From a checkpoint of a small transformer trained on Wikipedia: 903M tokens.
Each number is 128 + 32 x the weight over the matrix's rms, rounded and kept within 0 to 255. Layers, rows and columns count from 0. Numbers have three digits each.

# k: layer 5 attention key, 576x576, rms 0.0662, rows 36-63, columns 480-575
# q: layer 5 attention query, 576x576, rms 0.0677, rows 37-63, columns 480-575
# v: layer 5 attention value, 576x576, rms 0.0523, rows 0-41, columns 480-575
# o: layer 5 attention output (transposed), 576x576, rms 0.0518, rows 0-40, columns 480-575
k36:118149121147078145137155130156113127129139127115146164152126120155137119115155080202147103077100142112074145131118111145098130108121109079126112117125132109134123110117112142150143109147136131165093185091153113103112184059119166135132170162162090109130140113166098124139150108127133176068
q37:096115119085121161105169140129083124121136126169152155146126111155104083195135130198135130143135111161124137098128125089138109107148196130086134098135145118108082147108133125117093127092155142125148150121126123117119151150171146131116171142106100147132110142151164154084123142142099185140
k37:154159146195129156147166093137114137093130130125150180150095111091126126127156120184139131152141150126109152174086160162109110147077164114132153122130135128176099110196114136145110144096118086176145166073161086091104125117114106125140029184174106108089131120144125162110164117098146115046
q38:085112133075122156103104138225094135173134064133126127102156162036150156184042087123119122105104197133145173098128123208072156108073148113123142192159094116126185184163107151105132117093106150154107133118172077112153141111112170146062118085145129182097140146221168105082038123180172119060
k38:133144146136136125083103099091167116120113138103101134143093082135141126116138123068097207111165129153151083127124085123152116078159113153157084113132134161163078158088098119131115108086130114164122087142159134156111110136087060132097109134090083110116099116130181104167160157138146148149
q39:117130147111123096079191160138150134102131153187156147135151157120164105146132118095094147126148128215131134083132134104094131128116129175131115141080117117114129126139112064137116196154151138142151152140119143137145101115128131108090100135088127173117125086138169118155170143088133146131
k39:167163163088111145228180161099088155099123152122117149223110147132064113116146144120152094113136081195123156124103120107140105102111115089126120144119118145177172174130096183108119112162109112117132153121126119202043101120146129111111069115121109152117197177095134119162162126135152144138
q40:109136043153118130032150108150135110135125127153127034168164135169124126107153170134148071159130130107136140105150140133090189184141091098188144073105131077100127163130182141102087182130091111117152174082147148162094137136108160087153096074107088159127019109102126107145101103118050059148
k40:110123125049132111104115091119142159127128111083202108092093189122149107114099145086128196047119114130186160101177062059131097101153131137165170176113126112111136116152126137076127103126115107112152130146125121094136153122152119133105095162086182182139111128097174150063123181132139102133
q41:096124132121117185074137176147157137104089143120152102131136100144138088177142101115085116153192106198162135151146164128123116127145120135124167138053119107130109153093097087133118163108147125143167100129132137103148130157139120145063118149076146140084137195108119150156123126116083111119
k41:157171107132100131129146130110130148122115129115137107131129148132103140124121149108132134167118104154160108140149132131151134139119102128133146133148114120136132132102118139127116157149137116111120149149110115121144110108156125132133134092115115108120131106114103107141136134152139132156
q42:105122122109143089126073113113106073147093103153101120144128110117120162157137155101145156139115130138154109151150104109122204129166149066133160102130158135151177098148051139142115090150108108075090111156133140114082158113101144108114092115169119110124150115148125132096130133126134113128
k42:089111119118114133080105113130115130122132134180106092126176126127113060165126151145114122125174121121095141144157144123074154120139122122134160140166113137089104141133136130150117121157145128134164074129124137071183143127132164154103152146116116106138117132148117102123099129131149114110
q43:042129138157031137156163110128126151117145058122150195190101110143173154192115130168100129166162151207157147153154125079086103000130108127098112122126107167108148143128107064122132100071158105137125113182103067175163165089139134182108174014117133161138131110101126148120158102138144138106
k43:113184139142086109130140117174081129156128166130091119093118101117164113136122145139147148116129206123095087117148137072168129116155126108148089120158126128134069071133095095125097155135202129149086129161105147117129134072110124136098141107059151125113179140147113131163059117128191109115
q44:088077127172102162106182147133220156108109129195163078163106114128093096146129140080092129108187130173153110109121187153128111104089122101123143070123083126160104201112142178123109094169150065116140138126140167154166147105075139056129203118070084154162154169100129144173157151169104113153
k44:119217083086107110125105094154128140145126117102119131090166121084162114135112142094139111116107098161146077124132131114095130142147152170121061216120157131111128112124128102153097141155118170148105147138131130153135101117143097135115124123119139155163090131107122178124089101177120137133
q45:174150149132146075072152189137122088111085114146164099117153086138091098015201176121184073144092129118151166097154114105066134141159130116227211053076155121114204109149075116130111150171197119100156116146135150139148155129112119123143137055094109113152093124140168153133164109152086123160
k45:078072133062143145132125120186140103137192099128128150142128105111129092160090123123111181106124124102175133136110111153128152130173148133102108104124097130113124172148119126147121164114081093160070139124073164123064185072147138114132140151071114118102147195082087096151109148118109057165
q46:208102143124107109115133149116135157104113133153094126144125111168138202104191186088184133104084092115110144122180147129073153186162101129142133125060111084107157102088074082148094067130156126105085090136160119112125134114114113152149085116111172076064106138111164077118165134231129107120
k46:113126131103134139123143145121126132122156112115199110087120122107202122120101131170114097116130150147117102134169122141140133142131082108126163113164144145113142171139131143164130082132121148147125081156103129132126106131140133125124146092141072096157099153134133165148115161078084102123
q47:106138113148129095121122157115130120174115155146099134156068083181169148079128136154128062102185071137167109175146141167140153050179114130152176180134144187183144125113130101128101128156107078166142112129158135124147098111112183101137104173102126179141130152122125140144103147067138071142
k47:123157133117095135064165112096127129155170151153104133126097213084100135135099125127118098142140138108123155112147128122128104142111157079128125151180113101109111117085162152099196184136162118100111153146119138116119110098195179128111134143130141132118090138150092148147107145070106111144
q48:114171204163111153128153110122117119147131087109150020148134088152153154152127120112120054132194137125128131103145213081139113121192084085089102122115105160111075159144129109123144159076121102121158094175148139132176096116147117075149190086106143128150128172128137114088118125130094121156
k48:092156146112128118093162118110140121139157105154135112133161167117177142147118117061130121130152147111104113072147115156128160116114127097072126161164137150118097093076119161127138145123143126145186093125129135185101144199077160108106162103075163137138098146111104125115156159116162151126
q49:083131071098136106123177121087155134186140139095121059109144118130124138085125083046163128104110181169161114123176100086102220135162062198140144120072124120150148203168064103114168162133112190091138121090061151129165058173113128069174092132069142114133082157123129126177149155044064151136
k49:163125098169099159142145134118105170131079134181120072180123159136121139106148134117135088099136040117153110103114105121163086099169116164174173166156118103147098113087169129109140079127104140067197079100156125149106132140153173140125090100137128135163140104132137153119099153107184172118
q50:116183097143117141134159159130092113182140151181107128117152124100207085219124078176103128139060089169121107214113090056146126095126110172176097150174172159119173103149124124126115165124117127161152126095137088093134122105133175094148137103100139145068098181116116093107074109091128158152
k50:144139142171103106063111199128105100157145135122133143161161142136123132132166141146099095143159089079133116144097097172139133153175091148109158065133169123193120114159117103132164139096119123127209081157148137112125144189135126124093086148131185115131206068155173134095130131083148146126
q51:123138109101144202158080182111125141207086111149143159160046110143096028159079168191140145098050128142160084104059193165123115169131135025113147089146199115128105122111095152133073086121147108096169107099144111107170177109132146113011135115071168087132106079223135222081059120119115154104
k51:152143135124158084102162079158204126105167095082128138144171114170140144137160115117102093128140080070153190129062122146142051150081106155080111110118154139169146110147149103137134101177079151153149162084127131138089090176149088119183105163123102117102065125138082165176176142090111094115
q52:053138081119122131045139101143120152147142074158060129089079159130180124168128093135132104136158077117140092177099111023112168166135108119122117091113155005055158104035120125135152101157116181149142082136142102109090167140152120142130145143167208133082137119185191192057127166110097115145
k52:152129123127146142098111140124125099109141164131104205160159117081103131158121115176113100137135145131162162124140117096179187206090090131164140176130166165184192152128194124119130173140126123027165159099077139122077103148164162088104049210150108138154143105089100120120127128107168179098
q53:147096131185071115189134115093210114099125189093121162109125126142076162110149138116139115184111148126129129091162147144113085118062116144152087154197118142161130120108170113102124114145153104179096121175112105173149089150165153100155141128086112135103176166095119111108132145125158121101
k53:106150152152075155156137072128135122127143112171158147159095116180133148129162092066143076126149110112121140077120120106159120140083072131125149129124138097082109068147081143171136148109122132150157117167104184136124132139129140168114144086132157098157153116094112138140133115133147159114
q54:138162113205142094159115169123087047146074108187127054105150185109195183183120178185138100059193148130118152115096182123151129140107159146197100133081190160138121082192089173186167167117107161160114156122116175109150083083121137074191119114102178066084172197093094118130152135123134137141
k54:099154178147097130141148121174129077144133143110073163140138058155165127117111158161121143192107079062111125158136140155116113092185129079176144126161113097125112159141118133165131154102109102136166064120124097086159107174124124128124164147121144121151146129135124091140074148109132119182
q55:170081149118128125149127113152095111116143135149145119121227053084137144085129162097081130161085132164075127143152112159118102178158137123139140142086129134099140164150095149105187194088077142068102136148138100176118187132136101125143088175110125124162115141149108116114104187078142090136
k55:104068115080110152115106072168073135099139147083122124221118098084112135152109133119141127154123112149189106183129115134093137128139159162148167150118186169141163108095102143098134156216111112146092168128152148116145040051161116075130122058149084178140104121106150121083096099134101100164
q56:160093149135156119117112115109151166145135117186158170104061091158109146136129103205143150141151093075099149103072128131088165139101184177152132118113122085135185120108116104153118051128192095160166099118086163105091165128122134104091117201107161064005142147112117164156191136138103134141
k56:159154121166146156117143185155194160145186133116147110118097159073103131140129127145109075112083148097086128152104140142168086159180099107160112126140157146142155153129117138060112166092153159176080108131123092096169098131160115134153077093171129128142141130178053155117183158170123177103
q57:134143112143126092182056123106137141131131094133108148126140160135126133142097172142232117119124136049099146136103111157125116135150121099141131132140158102123164112105142134135127089139127152154124092100099121118094141134117159151164104150231145008120129098184150147119136078130149141106
k57:100098146133161121169147123131140160125143128128139149124129144105142133135132151133130147126126152130113134096133119093082101147110135132138111125148114141124157130151154107130159112118099125133141132107098127163108146127116159148126099141160122156132127125115141120142133127101130122115
q58:101167143167146163079154138190170127106139130166128126096161148091096153095121078098111126115160161171058168149098158119146092130091151135158099177103112108128093140146156114056156255146140111126118158121123158100145063155126090136161177148103091171133138188116127091158133153107171144152
k58:134126130141120137123099134114066114092095118137137101143081147138100112151122138087136118138098091223111113074139128103159134138099127133082115139067113132133130127096077096132137155108127119097110152177121149151094116137102120104108130088138125132154188101123131136150210092124125130156
q59:125130106182096088084132152168070145127067164149132149171077136103146104126177085118157135022130152138084138166129062118156186190132091101137157130134132121074137126130169107148144146150103105105123112126090141157123139124139150073134148128083131109139116136078135180150109160152129164124
k59:141141091182127152147146085139164116147174171103133093106153112137133111048155151089128097113135125086168098147140155112148120113102090152183139126121138118143076122167084140158107143139125127159186126148089146159167149117124165155100110100138111143113195093068117100096158149046128145134
q60:117176139041089097041146093192094076157086160167106168179156133095134088170113121135082128091138128169103120155129124153143166125201121105119142141124131132108147151143121146090094099205086134117110182115098140106088162069129141118090116108075090169172063088121154135065050074119125205136
k60:090150076127143101128121090154056129065087183100158124122084159103123088125179157165142133128121120099131124150126130144124165119111130136127103124155130118151128137158105111119123099155132156128107105108120148127126113129153084141162071135124137113138131123090158149091091106118120065141
q61:079174128090148095104156085075130124136175154109158104131111135131031107093133115111113141130190127103097130151067104131141118131119124157143157109136128114118114199169109103100172116057148145148134146159134116121136119114097109140158091138143087088143137088153143144168115140140092162126
k61:100114089097193120127099151095112126136099156219116115105150070113128111100154138148126113126108080113149143119084168176121108125183163138118138134160099100052144087133116126101133181127152118123099051093109134155087183080179120121147131083086144145141077099130148127088073151136175070135
q62:195110125127151148170067155127219157111087184139062153075144131105133081106127108135176125164145106080141126146126071151137135161132124126125107165159142126113181149108149145123126028178116153157132113108101140132089141142102158198125094167186189066113110113166144106134152096193125110076
k62:108125065142122137142065160125135180132134141152147131115108152122125124180118140106116119118139081124130157153173141119132118163136111101159139111120161169112156170117124112117091149118175129139123108142139125117134132142137114118156118093169131157120102088121108183165096116159118123114
q63:143170109030092181089158132144158100086108168163120139115114097134099112098151094132094177154140129141087132125126176167102116134144115135160161149084106155115127160135146125165135199123111140106088120133121167148120106135147172098141129149072148134122158191092091077157163144161135105132
k63:120118148142101186100106141123116149105151127108151076198095173092172089101151096101086115114130088127106118123113131120154110074121102083099099105123082093171174133085141126133122064098132160088149116120140107155084126111107115070090114063112075147153154096121140129132045160125109125153
v0:151109138103109141172155162186155118164148138114088106069153095142060127110148121130151128154042151147081170153116107126112150155142107109144162121094142108142153119174178107118155133167157143128136115128142131121161135161132105154112090141155141127064100112145137150102112122096084138056
o0:115133127113164101159138107174126170149127126126113125139129153132076157062145137121146125116110137090120107152122141118133077089136142129121104134080161117128131131141129117150118162166143129107083138114116114134140142111139158127154095118110132125123126118084153105154142138113128103157
v1:072095152156107080144055155106079129163112098062079111080147143114079126132147071122131168145144082144110086151092104145110112132140102073127213139114157159138112118132116096099144213237131122078132087136141130127162187148037163174097172175169137104127142100130120183136185073106081138093
o1:133120141128087102089118126130101099131118068138127150160111154130076138153119170142137135140180107135172138112112126141078100127143174108136143105120039087180170112116147155113141034125115138143105093154157146142105147151093139154110096071158135118094124109103113096132160089145155068100
v2:191150120115141108161118130064122175120114096116144111097124128134078096153115142153179159165080147169150143104192095121062129116137123118141095127089192106136185174115144138134116091100197145145050109117166134150084133106218086134176112100123156104143163146128097171175103105160134168154
o2:122161164129117166114182138119166091120107136145196117103125117108095181116146159185084104156066115182098158105157138146065130067097111132133138128157150045136169137169122117143212095145114180109147059130098145109111152109143125101170161162130144153134111085158115154156148161123069127157
v3:126094104137181148150142073093124059137117160109168073168144146124150085120128141177137097194107154094120115091100082210154057052196063083202156114135165156122148155106065117165098128132142091158090170123135091141105119146168101193123126134143171172166121097079125179075148104123177117144
o3:145192137197138159111136142109074169148094115145143122121131117117130079162125155109083091239113166127085120071099199134120120088155059087119133092114126097142111144108121120104151090141113118106087109139137098119189116153124142160103173098128101172255115104116106199137065146097118168149
v4:076085137063106135103151137186117142147136089077131079079157118102117147132028136150110063042116204115166097119124123224066129138128148229109153235133041136139062134118160162146119160170075148054116150161082153143164104159123166143133083143068126107169226178097102168125113151181129103151
o4:110102158089133120192148062127140145157161143137136109091143146148110111085090069153191109070112120093120104186164097151114108138134089137125134139144085107108128107114159108160164191093131144096180172138144138160173115141117193166069110152159116127160183182164133145125141150188153120142
v5:166130088134110185126156146225094105127046089083130196172124098162117116154078101184153113094108102159099160154102065148103169163144192088162097162084102174128099148099115122167169107082103091103152070121061076014129152140069085144123169129147096150119058122080139144157061124130190162113
o5:094130143086142158046158102123109045110121085131139065115128178139241176147146077140077136065079143118120151152100112100107128153131169214131114114175129101159162151170150127170136084009112145122162089181130112111143124120105132170164132137121178177089232111092133134144119168118176167094
v6:100150184143161104138123110035113171120146114112098119174145188175144094097116130092130149077144074147168113115162112114167091106114118129111103112127102172142197152063081136179134064089150082141179057106133051178093207096137182098108162120126116160130157181149119010125114144124030165181
o6:151132138127154148099096182067169202152131116071110143138111088153141122162147108138083157197143118155139114072152164121143146102122140086111129103178102119182109139135124150130141081107127147117142167124141098128099133106136082074179132162109088134136090157135103111146109124187049135092
v7:097150173138150179132101091086097111127130091152159162145109069138173081126101089102106085069161110131167063110116146121144143123077195139067101129134122167126112145156129141176154092140116119110078125136106172117120072063135096148118221115124092149191110145081087125106199112104013112225
o7:128103142131144157105132146119187057140071128110117101093122134119167047203134111197118078139135151163150117129115108102132167150132164145071122098189123153115146144123150119114133107071144133161145116131106137125129126110100074138139159129111126161112085127138084117087142140161170134140
v8:159119146116175131119190134193155128148135075150089108129102083141098133127114144133111092107143115100134139159121089124115176137085056107188132129169126105143170089149102143144167142132154162110069151125122115144116156168142147158164143134137180144134130122130146113091140127129128137050
o8:102093118137095165147197121125111092127156161202163089200121150102129168081069149091147156108118128149127098143147106106160141164118157129139132109090130093065153137157104165183156137105119173141065085153118164127100165104131118122157104117099125162147115146115070089106063150150207112111
v9:093058099136126127115081192176110130095113079100176136090187078151130071113124127161137169069147126189190138142083111145127112093065127202108143107152110081163162128185120121184056137073029097145150083094133089137143137138122105169159158100107152116097107138150099055101021176159098094116
o9:061198132138186105137101098168077161095148084113146121145145096139175068116117126133173085102132139000159127137120170087138099101141073183125161158153150150067187184132151116118098193127163130111107190129163178102158119141117123080133120147108067127143142106114162149116091156151152132091
v10:175105158143139147020186124150140076132141154154132064095103116055118083156103145132129134100110122098139065142115205234132079148219181193161143220108116129111105103140183075070111075176097130079108118149089143119171206142104091110154142205111151138163119127152135145118128123120135158124
o10:118132128105132114159134069146076113140119137108100135166124149161120096095112152090133117025173117115112123077118106143071154164141139156143161163118127171062107090091187106174127159129146142177133071153139102135153178128124107151101123121140109099121178071116141114153134084140091138133
v11:164142115094124094129117163043128111175124176128118162088167106085115111109110066181139094093153115179131188082083137163191027123221087137147101098151130119159177223142142089112107143084150139165164094108123121195116132167118163112140055177097111120166135064203117117152132126085149080156
o11:126152150079124100167098026108133146139136145118188205106127108121074112168128082101163134097167121115084162152184156130148127070192133111083181131180140071122100175207120125177169219136121183130129095139119084131146111105128146108129062102133161147153133135111135148119136131093094114129
v12:126073083093136121141129199116109051140129123137185149104158178112096192149130130095112117125109177112132141118127113142104136099121110145096185116086097116182102168137156157106091217132104139151142184105155168170142147140139138148178107082162189051098137088154120160113136126074180126159
o12:095133134123068095169113119139087110151075130177166165126123096115039132129102079101130161129166126129116109114163140135142151148121103084160174153076126105081133087137140129142130198146121113137193222127125150147140136131187150107080162142157193151075208107141167103142129088135161092093
v13:148091086112112146125086136154140143071144175159143129132125104132149129162105071134165160097228143133130134138125140139125125138104110139167147117090130105048056133113083095097160178166114102129162090129152136084145125100081081126108122154147085060105137145161140179154107102158107100060
o13:122120106069099134062151140083127148145088112138166131157150112117148158151116103133143153104162116100073149146069100129125125160161114198192088100176106119153172168138122138109123073157123060109188150058120147141121096160120106129085138121141127094086082185155102168184134140129144148065
v14:145115132140106180092094123116128139169179124065083156102119122092140106126135144116132142097056072100120155122121137129143086131138092149134093148170110138111102104123154148152083137110143149089085166132087097115118102089131098094148171232106063122127170059122068111100076129176101105124
o14:146126165129169129170103105079123129118171148111129114120159131131184116136126144135100110087159134063111134158135146153117205124186079091127137111143132162125065057058136131152141164169122082100117113139081137106120131123198087134105134041144128095193110158090093170138119146147079121159
v15:119106189121129124075126174101134140106152141129115084092143132130095184106085129145101099144162072175144129160108112123137139097087053106162114108102137162154141140146075116136095177098131135127130095091113125125102124126145155188179060160148109140120135195132133125139167129140103116165
o15:129116170169128139141111132143076115108175093136123140086104118150102139112083182093116145134129162160118140139186115119117111154127095129159197097136139219183161106131128108135111125114129168150064117141160137099092109161078092118141122094145099165158129127149112133124165188124132128193
v16:170193118129114151176137073111059112097081118169072068120088115179166150115111136140116032131138109142125121129148065123147116097134199134101100151166107186141124162113160119164221078115153198107103108146165106090127103183104167112110132142147073142160129128066117072149175125132084132145
o16:152120126105157136112119126071191127129112108119105081113065132147165142114165106153095058188158149155097157107106129098130121092094192116162067154154113154090115087119124090133147114066187173097120129099152148103090114116111137143118105130097086172190088112124074146143160191126168137130
v17:109130108140129086150134115118110075139149129085052084166142131236070170106115133116132096135053166150123127168107098127116080110138143074218161130092172088166152086122161132154140140084120120062198127140128061142152180136136096092101116173150109133086125075168157150104066137200092160117
o17:221120113111161091139100164127138111152122195126127109218087157140098161119136117099079113102076135156074117127095128099148122096060135131192129080116120117161150133083153152139132114112163054124139162143151116192133154081176103142092059122069096113160119100100074120166149126125110146129
v18:144196143153106147111078119114127116133070110134071106207114144184126151122129160123149142073131104119108173150097067071224089160106134075114131123167114114074128113102129149167156125096093128152206127134148122124199175095090140073161116109147089095083086093093136150179129122172096121105
o18:151170127134109183079125113126092134161162127131106077163061115125117159172150163113108155150172139101157134126130135132150144147104124095164124119123122136125122149101129176124151086111144060146121111129143174144130160121142114096122114143063127118100070142129133158141091161116130127114
v19:090126160163100104131140112204095128093136167102166124113126068146141074135155089082155097132172112124037165126133181076098110132108115109171141144120135108157135125161087133113126130132121129167132083154177128096176115134066098142129154135160140146115088106124164171169114129106093129076
o19:131146107142115110101148136152144155126130158151131123132115126128146127085141109096111117150146162081088153106078172143087100123153116137169107114076132103134166131135126123110170100177144125093077124152130161082147181131147135138151113123092107127100100108094105136148132113136149101120
v20:138159126143129127127185180099174163065113171122087170117156119139109117095130124178112096121130059185136124196088115115132102148143123075078040113058152065188098141157088143158151127164111158152117155083123134138112152172138115107137095141126122139076175107116158092171207143042188122133
o20:125173138128138132085144087149131125101140129111115138106127097142131155104126144105153117146150145107145103157198111105143122141166108126073168124115155167096146140136091141136120104177131094082078118142130104104134139104162111105154128094086081164111122127087129086102151136048164098169
v21:059108148165127107146074181152113148138182173139133122120057176129143107136196110089131095121124084117107126094104199130139141133098127130127144094159076147151190145163106161098179151058114092136202101139111135119117189137108171111119157106096078119176188136177108119199166166084090101165
o21:109076097107089132146096205138135195153122135087116089106085106099137087159112112080167154145165128140132154122136143155151111139097145097157159090134109164165144138149137137125123176171201129100118114113132136131079133138135096069107119155077055096111099127157120139141144169129154139146
v22:159106227118122093131142119173130177148152087120033159142094131145183131114207161050120176137106150144078100126110090152114133147141126114096121137120099096117047111152179164153129100118165091121185113170120142139082219134116130166105156126103139102138153137105136115160092120140154143112
o22:156115133142106173137084134110148131139138113172136111069082090134094140173149147089058094162109127154119104132132138130112142116080129117153096147092102120139121107127121123162157115110140127105173135117121116161172185133104146098077111197061100159135054148099136134081111135135106072122
v23:110156123079092106132126138147121118141203157181033159155160216185155092121115132163107123125088118169121173154112105161110072202148138101157145153132119172176111132173071123068188120160166186067117145126109132169115118118147186186081090154122101111124097120126130082065127183105121138177
o23:148151121116129099163062101114149131127168141122152169157104157159107117145150132073183153142144128109127140135176138119137154161109133084115155111106112148163110124135115127115155128113106103097101163136165080134120134121131184150119106105121110115154137131093131107137101132099120108168
v24:109085110096110186125199076090113132173189147114179141137141086128115015144179085110138110116150076143131109121063150233082083193188124157151081140126080100176150160106064168115149142143097120125140163166143091106066133130137154092136149114146101155162124098161153140126226143148134092135
o24:151117133105170169121125089098166143147117181124175145060179132076139092161137110107149107105144146061075087151155151157145174105209163121074127108166165096147145162163087122143179155168123111100131142164101106093117119149122124119183116082115107139199112181100169122071151163118148099135
v25:214109183066171130122187136135118119164095131168205134175160096096133017138157141103104202056115172115166138161086110123157169166156095160092161131115099093104143182121094099091136054174115116062120129124104162070044094091172119101152100128139097121109148086123147110156118150135117156124
o25:129133191117111149084097144082109111137115154083122125196139140108139064123204131094090103138176107154150076097208155116105146148166110122096153142109112137154159127126089147087148159061166162121130160164140139080055117071096112141126151139170118102128127058172119136147145075169102107111
v26:124097141188196153153208147081161146198141186075184171109100178151103123153113104199133131148061112163136174157172133079166034153128133065094115082140175124105177193102114125019124190120127136132072231136129179128086136160159144133132074158112130115109150090130153138134197130074201117129
o26:109074120121137120126178112117132111149147142129178129130215135150043152098146142154143165153130117142107161164223156138161092119145135054104140075106131119110118190104085110113115130187181092095060105123143134117083161166153144118083090081150165090115142067096135124151151096085134083158
v27:078138115215167141102165119112092129142137139152091109135078118116081129108147129103134158108112075120153124144121148123163177100141103138113132153160105026156138119205118183154160156134116109059108123148063090127114106096138138116146176158097142138212162154144073068136192139113116111177
o27:195121120142167148149129155139108138168101101093149100055117101069115100143131138093132106136126109079111121150084161124175132111158142092063113104068133139193125118119110140099101167108170063107131089125094086080135132131121200111095162184117107031176097176106112084081113116130139087127
v28:077107154131120143109130141085141138085151192125060179147147062123120140126118124156139201113137154146119132127157104095156139143146082171126134188114108053097137189086104121139106146123173094104181192109109120141168167101102186107124125132090111117122153128120097106172143118131151136125
o28:168131121136129176168062099097112154110117163134147151104165112147133132123094203105097145114130103129141138168205148121138151155159125106116154157134108103128119133127107157119122137107135076119117126107104071152156165159127174105080122106156181175082109195096151108154082071155086106074
v29:119138113069134125151085068142087141071164079102074123105075113143116098135090100134135226110178150147117142158132107111139093073101108151082095141152159153096075144132113096132186148159055089169109084151108053117089138117120073154103137132153124148082141168112112143101195123116022142110
o29:146100106097111096125169109135185121139077088097151132124129147134154119113116170160103163075192121127090152167058121115143120103073132162132072105123065153186084154124159101099120043105121127156136194058116133154091103111115070127172115115118110140077132155089101148140158156125107124111
v30:084139126082160145059124101086102107093095132148122080153106132102117151101171113172123127172144157164116095080135129131142159019133113138087161151126171131085175077106091140088159167146111139146154125121068146151067147109112147160120163086152152115149100119156116109133072122107111079212
o30:180131109137102157131083130065104179113168073135139124132155130120102098129206127245123130165110123134135123101151159153169127098095112125070127142117144072170142085130048187127064148118130139159171109079099102117099087106125135147134134126115179114121207108154174162129125064138105118142
v31:097166108180164181107138080179196141158149165078139153139153120119111151140072105079123094126136154115058149096113128105139069116127165091185121126172118164106099137109122108115238255155126123141128089143178112029132184086106057116120162132172111112075090140136131162166104157131149184139
o31:124129093149119120099179096102074087113174151147069102108132144140176135154151096106073155083177107149113140120105127150119103170115175141149134105131123163118109122116105127147096095153134074139089092127198162121139116130122029148089067137108114115090135107139139134095046123107081114115
v32:231134130142133127147160198051135145107112172087062071183126136156085075146110134138138103145062029166108131142105128146137086159119132068093134064121113167142147098084117143110118131075184114151151149135133136209112222161163069164132076166168107132122123098184117105126168154172200185101
o32:134115105099108114082062127091085151138177123104108209123115090113104162157157115139133128160070161155106105113157118152161152119090135092133139095126122116140139161146099165141150110167116190104091085140129092144152169059152086122175123110042105113134133150111126142147162182164110175139
v33:080135154081162114048121107044230104102177098130036128126189140137120178165094113122102154183110119139126137207121135103171084061076197096056117144103158098117182114154094113161085116159123075124144131143103144145144128114089120112110112149110140109112087144160126139161103118107153128157
o33:110162152115088154105132091097110112085128165121110107111132098117091182143115153109128149157118064127163177184159122130135105079133089111070134121116138134105109080124093127163101144179113131099116119128071101155146150117157162123113112115106102131086102130117084087114132132113105179139
v34:158117105189106148133096090106137153152095056113139127129077154063127101118090173105138094120139133123117170141158110139130084139100113118133093170207086139118088144111168143088132077114104111089125114163152134150151119130159224117140164136100099160139126125115061088122164134160116136140
o34:160095135141092139152120106124090120138126110113147119129142157124153139159137137167090122085134160150080178160120109137162132154068144123093116144191132160099068162125132164115144180075126121124135123151153155157113119149097120131117134152125096132146119128120106130100119150121129127128
v35:138107106064179107111143104095107134119149090099181121075110113134134115150167147116105168106158129122131149170139131098140140110141092125067130116090106085108172124146094084120062097139178093118121133139152099143136202079197139122129125164096116131121099137145166114125098125101092122132
o35:150163096130154164122141100075062157151143092136138116161144092149129123075130107078094116150167120098086134153149185084103146159151046173123079126115184118184132196134131135094129176114158182053122092125143110113090160140124161153177144181107136213100141154177135135090118120164130176136
v36:137143134142127220138105066069107108130080083207118146123102086152122091130108127175126136066147102169151075100136079134123081035132172138109117151153171229108096180147101132152106132113104158089083161110089131131160095110213199086142157090133090127146105126079039118121146165145093142240
o36:156109131133132145161088110100154105143122120116133142090141125141158103196128145188110128125111124209142135114109125116121171128119154150070145140187112153090109138140131119114121112043111132159141135143133131123117108132111130135112147134154139154135114125153092130113098134158122148153
v37:109120127105124210164109138171131132136102043113186158104128071126141127121130140139139194098164187071147139069171111135141164126070233118214142137139116131084123120115130133122144109108042138141111093164089051087200065088135111098132177090114116159138117164050095128132101183162095118088
o37:107118136060139132140152136130156144141082155144169095139140152115146151145164081174117152087133089151116146100012121099132120126127155192160094152124126103062111139161132124121150163062127093141162127157149132125131136139104122107145132125145089132078166135170102101159106166137137112127
v38:139068128161088156124151135127136126125099138150087186128133123082086127095116141112152149105130123114122166245102126071090126145106086144091147160185097083162165101146079157146134194185099142111178108102134129113156138149180167121068101172125120124013151154129120150135190129110185108105
o38:173128121180126115149109126134162145155156097101094129084159149137121114081157141099169131180117180074139122150133126113139133136150117049103183152092103162130150122087104145108110124156136093107099180121123092124118132102140177119111117151088122122120101173103144135106141083131129133146
v39:142093148117109144147105185099091152130129109110103181110126148112142157110113133063126157098134097114126131127169073071122090070081172148136110084117125124139134081132092092134148123103196109100115094114153101123182131114115104149120133146138143132128150186129142148158063085168134054155
o39:087112179176090168169149084106109121136127114083101098155111126125136152116057133113125122150127132141202121156122138096135104130119112189106110096097140071114120117151153126127104125130159121094108163096107094109102149085112171104118099191109149105137145174109154175121057138214081139159
v40:130066148075126093141148125110092149124132143106112155150152143140137119088171124073127170198187124130158118111108104135101128159125111102081052154188088098206080059137114134102153069161106112135159082125116108152093165200120182149098117141135121166157169061171121136098165116082176179113
o40:171104121092122149117129136126158125064133106147154112108101173181133155123150111125156136161104170123117103086143132119123142073101122077131141229128069106191096148101129151107156122181125095138137139116144101142205144122091163159147092126089109145192142115117146116123154107114135083093
v41:204138152101058090120126103029185178164126043098236127138154138164050115122192132137152152132087156053179107154137068112060178156099141161140112122104141080084185124090118149112108099149113134092215223113171092161094107051103134134139144125105160132144119145171228136145153052199179127137